Part of a small language model's weights.
Architecture: RMSNorm before each block, rotary positions, no biases in attention or MLP, local attention windows, an embedding shortcut, skips across layers, capped logits.
Each number is 500 + 50 x the weight over its row's rms, rounded and kept within 0 to 999. Layers, rows and columns count from 0. Numbers have three digits each. The size before them is the row's rms in percent of the matrix's.

# layer 8 attention value, 192x192, rms 0.0884, rows 0-191, columns 128-191
111:442439441462559511578455536470501488508492553448517475541503419466566540434560490429524526487457486528475386564475541487534535516485463509442520579509557499491468569509500616461583509462639463
107:522516466506469428549464407497539518474508507524470508482634498474391493479404525574489571496564569513508481461558550455381434476442565434459382534514464522498515477496449575585582403513505475
104:539569465441564470486482532479610571511513435507554501476460625555524487456442535463599441532646526492463516481512544444466527515418457529456479448429469525492521527479442515559533548528474445
135:559492497473439504532494565488511405479424528514488531574462534478510528471699476510499536494396503470494475501536503486523525563508487566571504523585483508492522497540493581521592441503518631
098:481478565582499552473526499531462501494530419505468499480524538511499499525393433543472534579556473518460453455543457473490466537483512537516492465474461468501461451510444368531388483506493360
099:438550472535477483519449503577543476463491482448561501460446517413503530511469571492539490409510459444421534538530571432502518529507635467472516509473517503482493512416509456440521506511426530
089:498460527576452426593537490516502506527574533539482494447581425460554435557494562473517465590388452415535524527492421443488430504468473475499420550484501516496535481513566440561560591468454434
111:536458419502598496522498512432526544495480481540574501572562483434500519498532448459529409479455588480527446612499440485531470516524372460523525518589527551498514529574524514517567567533539482
111:479521451529527524572498480555542456510436511500530484482565477489598519508459485442473422498391501414535489580461455536515423390571490490495493521562505518536498424522545603528623504429510455
113:524465507536517521514464489531485518483509466487476508456610498572481495414469538403501453485550552504496486598391416508489505484477481408468526547550469453513563456525508580542522438554466412
092:468480436463459623490443539440558490461471436549553505464541505684459535416558511478467502494540482435515434483439474495549511550471445498590417507594475595486451415511484573514463506520567467
112:514532604473472520519516539508529516509528460490504512480509484618541475460459386438471525493407544471457449557465390478512568554557516549533465546513512506510515468488490571459562380453542481
110:515530541486405558462461508476563503518379463548451483463542502507497512559552508563544524521519466593540442536467460614500524508479506498527454532484560483502428562479557534426539509514516454
110:557483417596547564515459498534477501500565457519450501445503467519511459499488577447535351578580581479528425543527633462450543462415462465417513541515516520527518425448519476533392463516449373
104:502504499462467478408480533595470594485464483579517493507411472458493559489600598533525522505541477559573500475444555594533565540524593501488564432501587564491443544443545475523460542533541501
109:521597346553572488473494477467470472460532512457488496465466490518484520617504461462569496403602574436579594430441548534466539488557398498456561514590490440511554542558536449559442445533457545
094:529565357513474489504483455468568582507494382557531508478583499554512518505522536571479471561576481487513474484492443477455552543380503512470360522486507577475556482436500556442581428556472539
105:450517522488535535548509402437569467498537504475499478553529477592504519585389489461543451401548508412497583486475478452457449474470500440464547486527493438511472521544505532535532529494475515
109:470574583504448464505505502456508460503525586456483507540495513659517491446507353552461578374465641471451528501492407492470562489492487599569589489521460475504521395501503605495450411431590586
102:590505578523513573476553573503539408491483459478503518487547491497572457518394492537496525607417574484448533470514478424523533444545525507524471415522526563483556475528458538409425461460523485
118:540470444574469463499512547417466461492497392593481511524539427484467498518544563602502466601499521478519533539441383558485451539470434469584559465574477524503494505643523510557493574541519411
095:467511561417592494522534534442485454505525514455505485549523605591459524452563445540525598505569536502513466512563419555557460469508518445577550477524464451498480455397440601571551466561510526
096:462536503472390505514484471445536455500485549459449505484555454545468515505498485549479625568479548462500560469508474516554542536477482593582583556499491450515525496459519468509472349512558568
108:515510593442421533455546424522452478473483426435545535456442465557501562563496648523487491477469462499482553507454487563486535535524571495433479489498478528472575542495502462476546521527446516
117:436523493480520439526503559529515612468493496499514491380465521463552485444474436436503568493445490566471439510514481408523562495578450525502486453437549480521522507462436486452457485470530498
112:502574500521488514474499529537492507457478421490471535374475513571462488526385503470545426461543466463437521499408530491500529555491460517510518546506521557510520540554506487483433493553472442
104:545450509463499509493503596494571528494437395568523508485380493468487481550397508482545518494484500548475492502498540495558470591567577463475476425460602560470426535548525504555609538487521515
091:484428381550464422526423522532502473484460442581491511528453402463572505481468531567475433478470514476461504502480549541510465531468497508540617501490642583493497516583528501489481502544512414
112:465460572449412528524513514511499488475499558506516505603430523530512486474583436548523497428467506521462476466483500531567447593463502506605510508445569546496455503449458423385435575533565549
108:529473437406515492535496428572585437583470477527508475471459544430568495482522565493468449490497470463509450513515586550463514432492541530498450539447518541505518508564532494569601462451410502
119:560499573500502569502487550537489538481484496490517503493489524528553518529554417583443468368462525473504428498450460578546477576611545560541482498498550539494447452539509439523459442530569469
107:527509548516500509480492467536419484446520586471533511511429532434453465470551457452479444393554600558515518524464583484481532492489453446576584470468495543512559440546500539516452523473396540
096:534628453433475524453489501528495437476420506479501495487515587534483539515627463500484615442622502464448418473525503552511527430505460520526502582601430477524494445476522634463592452475506563
105:513572422503488499460496455452496447503502466513512492533532548446440461500443495542408561423588507472495593565470380550451423446496402472562441437476443463509536401581536603482699517465461473
106:458444507565530582498442539555557573509513532544508480426440469367512511497509497423476374471474461516508518516498567442517509539569547507460518481500483464504415487522553447514501537422408480
097:614520540529455631404565510539485429493459586443463499579471481496535519472584446521452520430519529483490455489474465666542439463572508498514439470548505485515449423611536435433514522469451512
106:509511437481425532511436573458597529502460504556463490505584521487574453513480491538559492592548544586511476492445480447490527518452473527563521456447494487502496493486533500413498554493474456
123:449532463435503421549491446499530576519551500503497491460538508395527485443470481440524472529590446548499454591568502422482587486425468412594532516428517535509517596500412598508482504518505465
092:509474456482610523520494458525439615532535493490431514459483562476454471539446527490479357534563371512450534468564567518490512501469473468527611528389475521498551515505445393480401567502399468
114:481410445519524460472483474492546498495514456557536507471589545438463504430425511463409421544531510561558533594549482451453454453423525410515495507503489515517475501518395460531546549540477398
114:494483339510565571475452556544631474506522504583542488504423419429507476512383465477506336506656533507560488472457564531485505507423526471529540419522539557501445497571481509493426517473470454
090:494536469519607517544453531513453588513498423546566516512450501397520530472623455407458426486491455455452466553515477521494584515514419528520506561524482515528511562519492519414531481434448468
125:534455456493504415547561602449532492517519483593531491567468467482470480526409445513513486548495500455515495553488401501487440529447399413588571529484506551504525486593526493473485600508511445
102:451521597598528504502453614441466482469485508464519510547467523426425480507519354531489515461431474524466540459539512382490518464460455495500484447499476501513488518493509504494421542464462530
098:462506465485366531468474538503583460494411535546524504545491473521483525454532571498537536546501556504559491470470620538477514492503559554484485470555534485482476436450535514435532523506650549
092:557438390561620505496503504445467437463486557491552507533419475485452500481556473437587538519490515580460514440652475417476493514435428524401556416510523403504491551562473534474404486498486593
090:597478572393455574579551535485529492475480548442514485457567530526510479426542395446438542505421551447550436495505439531477544488592503477485483511563476476487564451513448518543508389438585588
119:585541393492570530489498546448506369502520467489516532535543558546517486500519435461521447573607589427483526481511525497478567498448428521607527472580435565487572430563477579508493467473481514
104:445471534484511417511512554466523524509477471538525492587520545414438495520479426498449470560532434468452487530548480482555520459470467396616588478506541537503508564523511517518441649525516456
120:435534449536475544493466479556560491540432446511506493449456515545573506454485596461479466506531437470495539463479565485523508460516582559456453476451522497486434514475565467515552530430450519
106:482512544626444408539501486469429460519542551510404497502442539513499433442624418519508584664421484534503498482627507503514451528522460521553539591465480404521538566533502514559424465450462535
101:464511430545553480590468525533500461516525511468488511550439489431501521575467553478538424355438497389360520533481513440599462535564518464537553475451504501486514468527545498472609562451481531
095:433453485505454483524511492550397452479574529436496511456485438504527494496378601472518426480421519525507566537412510462522522536480563477405561644422531501486541507492500371420448534512499506
105:579499519556519565458519545503481335484417411478563540562356485480431567542530536521488461460526468523460561548515460565480557527372547482449557455565470577469507423524536536417478480489429527
105:484547531529557560501505464520522560483520551402558499406535440460472511480419504520444488417569553442544440515472431580460561456508482506424488554514525524507506470437535498485445508511528487
104:541522490492491475486501571530513515461514543612561477557354411466428502502485524470541460544551548534543564528481595519502552624453514427525570544541528550495445539492515538475433503608511546
117:450422494490496417499452428550481633499536481544479483411559525413398503454456409433458446385513462530532508542526458413458530473516468443493507605435529435520510540507453457631530517503451497
113:564458470419597526417537514529470589495576516452605509483446431503457503495426577387482473494557492484462552504523503483531515574517583473412531482428458500456470522463371458457516550454535478
094:384487469536456511556461509545515530509458536464520525529518488406463537544570541466559489529397472456437530539510598462614479476472501507570588522437479451497531506407483483411597569469425595
133:544468520601535486422464618472530486486466421587534511494422453412447517551460488567501471522521524500485549502474493469479471545487493452525547445588487525497475453626574449468414583489482441
123:478466471594574455488454442506435538544489479436476504428501522462461519564505641407567496476423458562496561493478590484519453435553541528383481539439492412501492562443548401565475545481431469
116:498532619477472556477492474574424599505452515483437495445508566466530498498597496544465607537515441553532458488545479497529479449613537498488414438408472453480478486446513512521587451466479522
101:427519457434442487629470561515492449510480498473476492504532599491512491500533507442491489500431461471474444529489560484535508444507453495591540547470485545475513468490468672433639568428563563
114:523469457502625449566544493522500596519674508491512492488504444458448504550455469446458476579560522485542536512607543540453558493457461446505542615477498538532538525512435528623516491526488444
103:583483503584476509551546557385534514486466448481500497603484460443509537463494524607549457522403523542557553521523497545438475386585420452453499551527457474510540581552497436445544478511539474
100:539581469469484546563589521531565516501536519441499486542501536560517488526468492621487584521541475500520538516598531476489486467527474474465484566485535505488543474504489430448480471500610497
107:452549439472485506557482348512532474503393496484517516499493529452463507531560507543523572499546529529484605492467506487586537426470457561569438435482538464520472467444500478438399566563525509
109:431493612485478506401494363501475548475491488459527496497583502482395503559406476564479457461493549499534583451554567436473468480471497495457481482501441490515495555499481475506473434459401473
103:549529433517440485540536548499580450505514448511490499479437562508601500481510525536528603541595470432495513424514538513495423505525456495575579522457480501509595506560494449525524510476472509
089:427439584524562535446493518451493522588505460571540498502471512513477468620409500376500450565557446519475519475517489384499493524517529525499522420569491496522454526399548431518546534574485495
093:539455578552426442560528533447467553508438493448570488493510507471491492529560421494497466427418555559530567445438508487469472436559489541438489488602459557524501459459499483531422479439488428
094:458471500473431530504497503461540482501431495550489507465432506534599502522505484496474488551570315406514517442488468487457459519457509613539411497544461468516516469488446478427435504549491525
116:601519448503430561501518503460526403527426470487534497508542550590693501389518518530495505449472475475558446537520523511432498527599492518447435630487534517503544533528498503480530500524561516
113:473479447565523496471426554482511509520477560556523495467387529528428441520520446436407467512408624515543493543500496438465399558403483472561457574552453489496472413516545567420503463454442483
109:432438481438528578564546530493516582478414385563466507573554428470489550474450480571508423581484406560550531622383422455485513454497486441513613535437555521481528586431520441480548557482502460
107:582520521429542588528505522517363478455539523467435501564514500578556487479552479498408577410481469454434489477493438515484559559478491564473590618407423475516479501428398581490478447505483571
094:590429493504524536492467458521446473557452481484488495500609636454406492572548526422510486532531510607495398472485627527522562535463528507483503590416503544511435521481512474508472521528432459
117:420581524379631528483484528523500558493557497481562492436485507501505506558475457468383494406523526396494476552515408480493499462496535459538507430515450510484528472480589543564509416403466465
109:413509554465545482398536524438505595479563483544519490511516467583466549391411498506499499554460466545536525606579444424515538539550468413447497532526488530482500578449479513386457584516578560
107:408442519488532500505487461457486560498585529528491479545396416459399458441426653524485461580458490502522443488568528488448437483480502469528593498541502436484499536527494470539533445482508476
118:548540439464475561503452494532531511474499511525520507530593522544372489497518499440488398568484611545502472517490559548509600592455478558547394591544577540476465522470478592466587574516560519
111:491537359521473493530460523470608440515510476500478510503522530504538515448431527541512496527600543514470439528487526516475456463467455475600526577529524502493574489554565501465580480491483463
110:493415591555485435474512398487507433503523496517494502466533539529462494520402534523508514471511449565468573495511478425597448511467543538501490479534452505515479530515450489566534608491499560
108:624503523522502501421476418536488558504555544554507500475440441388497480613523395541559448448525595521564505511434523515471495591421516450427399489500490494486438473605487466502529557487508520
118:391486423540400540513494496486544469493476494466486503519513430514484516413403573521417458469553496414461493451498486567451411392533447460549552539566495442505542469569580526486567389468488451
106:507491578422520593452521406499492603494523518495469509592480506471507528559565538489430455509548395527557480534568621410512482533464500444424503575439546542486488514405447431463537559555461514
117:571436547605474475518468439482521488515436578541527496520540502466546491445434477475461473426433582535561531540472544469487500527550568542410438578473533525503470485539473487525438474517582497
103:489494529445443460507480592539499497464473578488613486504468489367508486497531445497419564458487508494506445386492579447450455564542588479516525529466549552473501512532531529551443423461556478
105:538503478428457408525509553544504499513447476473429492389551556487444545477532526493501578490444482484476450540444344526533412445577462555488433482527471447537561460563468581632506598409490523
119:539502565418477481357490442534537646448563497478489472475553496436448534493473499565489476490508574604565483610488586461528573590532554414459493501443594482447441664379450480513464482563488526
113:454450503624561367503446410520564472524413520518517507442569502450433558472492575429479502452550527450486576498498417441484529473439535528469530428544436409492502421568434496593513469473471497
097:476525506504529517397470486456510492484495465557475539567538442481408541510472461527552394522542553522512586544481436423482502497406470445472504549481372467472527476508445526489593578456507536
095:440521428527561398413490447504569494497521508481526487495468557511441485479431623549504523534513525541442509439645584427503407396408483438477519381548483409523489492516477508525582436518520490
112:495468356513500441518471514513647425545440420502513507417522561419517519490368503522561502554524479498461489502523536540486501457492443545462503427524493464512536466559489508524567555456472444
092:556465483496510403418508545560472571483508453444392501390517509444497525420499499497449607456484549489507433569622437524468465478546484480465490565508496402504557479521476505569524495419460539
112:527505473513417537527543380461584473519439461420533478484481509555551509489440481545473501420497558479573584556415526545488417469588444508443452493511556554500571504522496529497602437525512483
106:427502355480518498523463465502576515479469418467484504468564499455486561495413531537500499501585573479489422566456495575489447449545531476533541467420576472473530479518534505541591475474489451
104:450529417433533588555430552516541576538490495478410492460488537522464515529500513476488527483529534457472466510442468512483559491503478502518532506476497462488486489484526569576600378480483447
094:545539390524508502510486515587411462444558449515470521555516492468404469571558449529543536486627564482521423460481538531571455471510541512503537467501553520493490448463531508529483507479526503
106:500522523517545518579511523526454353538569535543449518503450585581553441553562506479581454596470497491455574493404452491579507515464471556582475517507502523516501538509478457526473639473509511
099:491479557541514518447497455451483535515521492493427496482605484537485532400544513562577557462510526602497438652542459499525553532556544534464361568476538498498516510451515517486434512536519504
124:516444575471538495434478509518457543489496502504484515565493513471402519519542494431496517477556448500472556498502493468517599621360515440529543513445428516462447476410429471457369623500470577
109:461508598432501485530555526442491479483595502516490518520469485547568472511438511574498457611459469529450484562497488517555465486520449462592511547527547577514547568474482492493499602501407518
109:508510544548546543536526490513401378535497457451480513501497578456516516534539676506541542379543492433441581484537549418491537449550498511493628532437410458501540495484423486552528486461449544
104:454503346565455447486468480493480513482459458485482503510638486504369503441451461558514511529548647592499552510512529538400560504486517456506524596496539468506446517448539539443511498532460473
110:499466513580459571479514468459494465500570515532580503479478422550622464359416481532406478438442478446502568471531466504496542482518494568496504508571509523506546514607494456407524406488559507
108:492512432505426555495463518462570516542447498497444503481559528510320540506459653483522465535497389563480470514460525553506556458449486466482499475491505499489515542471512472432508575484441436
097:471457540635597426415511549471492546531456475548594514510472512422442467488472494464529588476472457529558561477510477414486474539477488513480503366482499496505433495432505431508419572512485516
092:590422460534455515523491543493499448516504455458413511546542537467483528467435543541486441431542443487496499476543559470468497462443534473488620666505402475521498484497448489567602404470444557
101:596563453492491454513541488477613459538483491478579499462337554453642490457493492526478502560473550522495489504614496559478511499535462468523417463560555500493611482521465483513470566435539497
098:408512433464589452423491488528536517522571473466489497396604570436470499529530489628490468575563549543497483550512536454509418421484451508533383529535488489496505560485508476531525451490550508
124:456487423549576489481506553543535448497519471505557513441545529456476552405474607409474495419532473414513516506487415556505620425541560500496563418578473493486512474537494492502551503452539518
090:620504463517494536469498448486650527549484472523493501505449452394550505461588517566592495519573541544487537435464573566542498531482528495531487434429588527497430578516598417517572510585506489
095:495530586449477560395531468510554498490511473532477476604411467505441498464505516547436516509544444485527506523571455539528525593425541468512501518487552540473511466478454475492466598510498557
123:489477519505522487410508475518496521516580513543543492436473480457528523376460568478442480432430533572568449614465486513503584543590524520478456496513540491495500588572502480506509510496577518
105:563572533410461494488510474534511528524516451562531500565501459468471543548623461429538493486505482532491453423425538595455603612384488532457516522482550574509504491525483545431472532480488453
103:400475522474540426582537488446537478495490524481488502500562471470525503543436527582562516589555478569423588413523522409458418395512476458545485461557494468531500599518490479557521423548515500
125:533496505549487500461497506528485559447514515537533496482489486452495543422519550448465521424537533395537454554483415642541508521541520492455566476471484527482526451526492470513445493445499492
101:494568528548508446449476541496569531535505565519488519393560581505475514403382516479436422515483542453505385592538495448501532469483439518541466515561486506518545454567529504482543481453551438
108:458495452467565528414490442522502539477510485510557498549554550519462488495501559475430467457570493429477474399469432541498452545425464528550537412491484456492453440507510485444479473525457478
098:433555540439488569558512496479496478522511508460441504424530514664563476469594564470455496532497480508507486487458488525513536483509528521520395658508458487519524474529502571527534437477560492
114:464466631488514515561510530454402462493563465523434508563451455516442496569510462468464487552418438533464555502468375507555452557478494551561469492558447516512483538445478516609455503506489529
105:595492428470458469539474485524611589515402497497581487423527556478563492448521494495462491475502516432574447483486552603442508412495504565430483404498558498502499457553517450491569446501524413
107:585482496494420510553485474526505494477405466566495490463621580539476522526427491518451592518555573519501522404532520487464564509578530588521533526508549532521509494537510543596525441500452521
096:618502512440451528474497514494549526446432540482508473495454440597497555493558445425553520452414579464580483509428493521503507555559569496462450488556577577455484570476568504497495459534476525
107:432449535595418558523502494458494452505489507502454522528456433512465489472444578466553494489566487540465592472418410534537455518434513548586446450512459520512480445445516449458423547521455497
096:576514456467493557451463579520477463520528514481459521552457460460498502530526558440589470450556474503444533524482569454462525549454520465543500561416402438493432518398419465459366525523426562
103:507465546497484554476487524490442474513532515515427510534437477522425466532477511536515494587516379585455507507530572482583466590446503504538514524487437481518438567405462495429517569578461580
088:470465546541431469520511497474340407514492521495533521518432508428513499492463521445488521498476405388537523537534423450594481534592517613570517426520439495505526508453491535515537486488526499
080:460475533501409515516482448512459433517555476527477515594515498653388489445436601361513375557543512537493631456520459539513513526518496474445602604521516424478551516420483472435535519491540468
086:530502452498552463487442497582556503466462500532599470420554534546394536550516488457479464443527577519506517490444505534544452470461546547521452555579462474528425426452482520470476605468516474
084:420511508482548525567537464415464461505559484505510500583489459455508463517502521618504443511480525543457509530521468449524458525441431544490531531388581409506442571477490502491530491511436524
082:487551509530523467458470393520542408515470554508571477559519515497414521621506491476467465421529464446445549433413455488529444491413542505562438569568479510521421416431470502477457569509499481
090:538436530513562373483502483520419507480492504523517493511470437459545492488538514445480483434536481484538519521427445568525446511500498600501542521423535532484510524568540534432501505404483492
088:432483534510439564515528495491382442502506560485467490445458561352502509640500451606510554451475504527504577473398436587448471484521540566552454411579482502535477434425492539536543421478540578
076:553425467616488546591471426548502471521395501440488488476532507451640478465519467581444515448536518508493560481415461432518414564529488561453543486430495567477527458631538505514459451530498490
107:538459539493518527426474440471483530438428460517492528506523407496469528512445592526536494523532548590497581498465495475618467575408582549472495486493493477473360522460437423463403558547513559
091:516483604457468416430515534509541511486531549518507483462505499507489467471520542466452422525471459372522438463629503419464495530469546485524603323452472520506510463478528523523471510491497438
074:483471507531446513368534468492532485494496497481552505515437599554476501461553558542470500503523397473509588453534497487471533412465492460541559511571488411521568461613521456532550541528445487
082:469525464463480519526521567519470505449513497508501492405402582572517485452509470502462533382497543499524495597504566508488521460545479531476519514538513486539597496493526497494602428457507558
098:531589478468427626483540455487484544457491469432508504528487500442609527463514551658528610414463446564509557415408528550426507539550533506440516410482477388505556545499469413460525461553463517
087:466453529590525408489490462493528608507491543549520480601429550638446475533470501396483503546539477492540564464543433426525430502499508453452564570384536516474470510473537529428557485500452465
084:612510466428506572475503433463493605443542439491546464548543533472576489488468613585503458434489438623549475541512600541486518552497531506420566397377498517484416479515484433410517496526458498
076:455500451612547570510492546504573446514443431537598512485553441554559497452430460581502451507523469567490481509561513553544541529523448536562477626548539539519480598558501442512457602454469480
092:504483457433401490518499515507502478537438541510483493455473524456477516426397543550517541471545536578498548434612528498437514479543509521511465515621565382487499559459475509566541555509569514
084:472507512526573555553488559515495585453545456500455527464580502589457511516592526496461454441496451487499502527411535478500459451496449478473492596568394442518537451439485490450481513472524525
081:449519521491558489465525584485501429508538472500569503553474530454407464516492496476458465560442542480566490563432442546524503479421548456559489545542467522518425521342522541531540487483523548
090:514521535460448428542489505499615475501520507449440496470500462456486544559550409587556548524482501467492442586392518583531501497489432555582405414619380549520484501539539594481476530485530515
072:460433558458494450455505585525554501489514473509528497450469559536424508592448500475504538478506454497477430463467479514435565384548489409559483484589476459522509556508486442583574605469508531
092:463507494430462459556516577446524488496532475524465501620513483514505457409464541457535497639575555543479496564478539590531515457554491516449547549497545459473461649411500486459536556547563517
094:515495405500533561465491521459633555512479447480561501494497590349475525559467390535431521523481498468501434528587481443494462513504460486451487485472470524493508536614499489558533462529444477
077:459489499523543415461454474517515541518509455529517514503463539477486521550434391390536436516488550459502553602461477541641501491475541561518431487493464510532450443507507539474441557497507451
087:464464530445477482488451490531414522478508622479484485426442477494499519508597488502592448473512422395496430404500463491481471531516545478507421418461508547492460538443531480520486401471562473
092:499486470520517445437464524482473502498454564499499459503477516425395487551470542411552405524509554370548528513507475493592437534468564523533504447432439566471395483459548537472379546537451470
082:441545475471504382457447456491543527516531474506456508549570496491415481530510431374537531535534616494424522558499476515520479474444420463533386463468571575501523523531489550516523550519504428
090:463588496416522431545524550465510448521544508515591517536451546430513503546527441354545471566443589476465543610487540547527427487447475543522457378556560534483535546513467521461501491461508454
087:502575523539447599484492542506510460507509556585494505404497576486525490566536475626489550472523488459500493523539547491469545445569517490566432493570498498547459435439465511449532539458509491
091:503576484567456562522527443403526512502529480506521495561506584473446483483430471479468505574534556429442478578543520492521505498478470426551490546439488589535456621485456548486588427536457484
090:483568456502589587466540519527499492537462476465539494517473445510560512463602505561548485532429632481503470530543544478454584518454474495531486410504472558485513466485512563523468485504480472
075:562498531481517458465417526521466537496568555502558474439533527575388554483579455449533473432483505542505510505377491566528474495505505566498389595554477478497442456444472474488460556477527476
083:525506450545557493539488561540567448499507506505588464435536570451389523574481478397460402450459514394511438509476511589535476448503516574545466501560373493513444431441515542462449560456456469
090:464403489542497554450532529478465525483489437491475525532379429478579493452512538488493469487547378576494518496409439472595501463518501500456547567491469500480471552520454436413423453474515579
085:522546426506455490491478476509519541484402491515505509420489567494543524526433542415586567461520472540533545514573537506522544507637492438440503509506556460476558562565456439500576484507476481
078:364540555583438463513484480465487457500435472494441477552485468570408459445487540606445557541462392361498484510488455412549480539467520569559542508431511548483423450527550494419495529585495509
095:524546471501488511521514503517558532517536483492545481464527591557597524469620372565473535466486480488527391539476517526375525450565442483524451522538531580518662490601505525510634437468497465
078:566610416442546534547530580508601443483426498486496506431475578501549534573576487448536527420430466475501424433562470598461541429519456488495466515557428498504601573431478462597525468515479565
097:499505492584491516489499373472478467537446596494456488450418538558546483501458519554501517518587384507549460478531475423412484502529542454528387579424597487507561497540507457503458400513495488
084:528551487485491562475492458510538435489521515493516509452543438468508540468552460552508494477594453579505533456353457535470516468484505547419415538596499469514451489482439433506465557495492490
090:547524545509497555457492501513465466497517547452514504411489526560581542517638544465551565558491420549501474476425481630535583458540490449516460539535427506529514562479480476465547537504513522
084:454467545528478511548486473473603359552513510471514478690458505545410499516426595506506440587520477474462506499545546456437592453457517455475543594503513509516407533455473495513539538528525516
074:522525501560541481628542526426483405521492473477473499596546405382508469510491432486512444587501488410454567454384582519483480543494494569487478453476457563509428529446493543459416537505480424
084:552534496479467606551531429564391428492479573515428512461566365585571518446647556573512513473513450535473470459437440472531533545548491565501462572552457499488510451494496490521433507504502586
078:465471491528448603502515514408472430501490471503555475618380532503486490480483589497507494460467508516538515544604513554480582453526564494486537470480570500474428519418479415497487481533481517
082:514363576522522527496494459502491556444500547484406513479472393545630515482558546531566466474464433461494429596410555522601445568529481431423523542473498495496580483584470442428425455487489524
088:502491527564406502527549434464497389540485502523596496664465568387533506543436480541490507394519458449482447575468465506504503508547469578617553538452561575517483500541455496350534529487521453
073:492595466543510594589505510539460420510531556467558468456511612547486523534536488445466540416515403423493480474469544537440520438567495455571467527506449474514576464444470499471555422504493489
095:505497447435489478416481634487573579465501464505454503527510508495379505510604484559525494568556610496498470514507493414524505518460493492500429422573498520489421491512537527456475618538502488
078:537562502497480418478503382470631496555457473501489510654564456425517455473384466513412537541469569436506466539547496514366495512419483539542494460383487594483524536587522543567552513527482457
089:476507541518486513396489591481538624451462495429507507443468564384507518530512395473519512436511525396595532506497460464399448477500467500423489360490420529502536422545538514529415449487432432
088:436580564432505569397456516484446541494499539539529454476574481514364464526542450545399449434493508437543491501444541432399433527438547428492513365446547610500450451508493538408463494527502459
098:563525460504531468443465489479609552533502471520502480579523526481484467461467479445433450596451560466496428514559643464451514505486473505457551293369473585481508524541506571501436472531443444
078:522504544495508517566499420435531400527490535477513498605488502484464523592492541512526421589446510493422518519469576539533518522423514517480446433503474495502431565403415522417480553562463553
083:474568394504477605460546617427573489444545449467514509555605487414571466445530545499500498540465486560487461443544607514433484537524475445420549484482566474488624509459502476507627456573448482
081:467456542540440541505557453456411518541513483494365510545471485482580448384553582553484526566543380558497549438539497437473522537493484509466640531437544417486533579542528467555503467560512519
079:500484389514506407393486507577515371521442445498556512462479530538442523551535485514537532555487616591480554441546550517497590544397500455538418474521618598506503497516510529543532504482493522
078:550488441523520439530461479443497600489506528457497498416531511463485531512501432595580531587431490546474435524465562474474499502439493553521387574501437440508473597501571537491530533444455475
074:541427616488449480465477452543494448517494603524467495546491461557438521595492602428574431575433490493441569436573474441538453595500531531502549475478423477504466518428476534465381481497493554
084:506501430447543476443440447543552512493467494550589478403488541559400540497504528519555404535542569542567540497561519543598497508455582501483435462551550448500366495447482445513446562529516496
084:559481536480463563508519457522488483466511427506536504531465420556533486507546484491430502481454392523469526484422457539525459498565535543509569612421492456464444486519446416397421443485513560
096:515537488510475529546538570398515441513475524493586494692518502464505479410443500429434523486459649433512466560465536498423480461458456477475537542508495524461585598479540513511519430497504444
079:440474536554509477455544463473511493464482501530489515492474372432486511461422545542599434681469534458531562522507453516570504526479583444501538420493555526478374515483502456447403579525508496
071:394449549561487507544553543465531429521508430494461500590483476406582450502485504504538486574480477486480461459554514549499518530562464449520619403434563523498545567511521483492555457496483470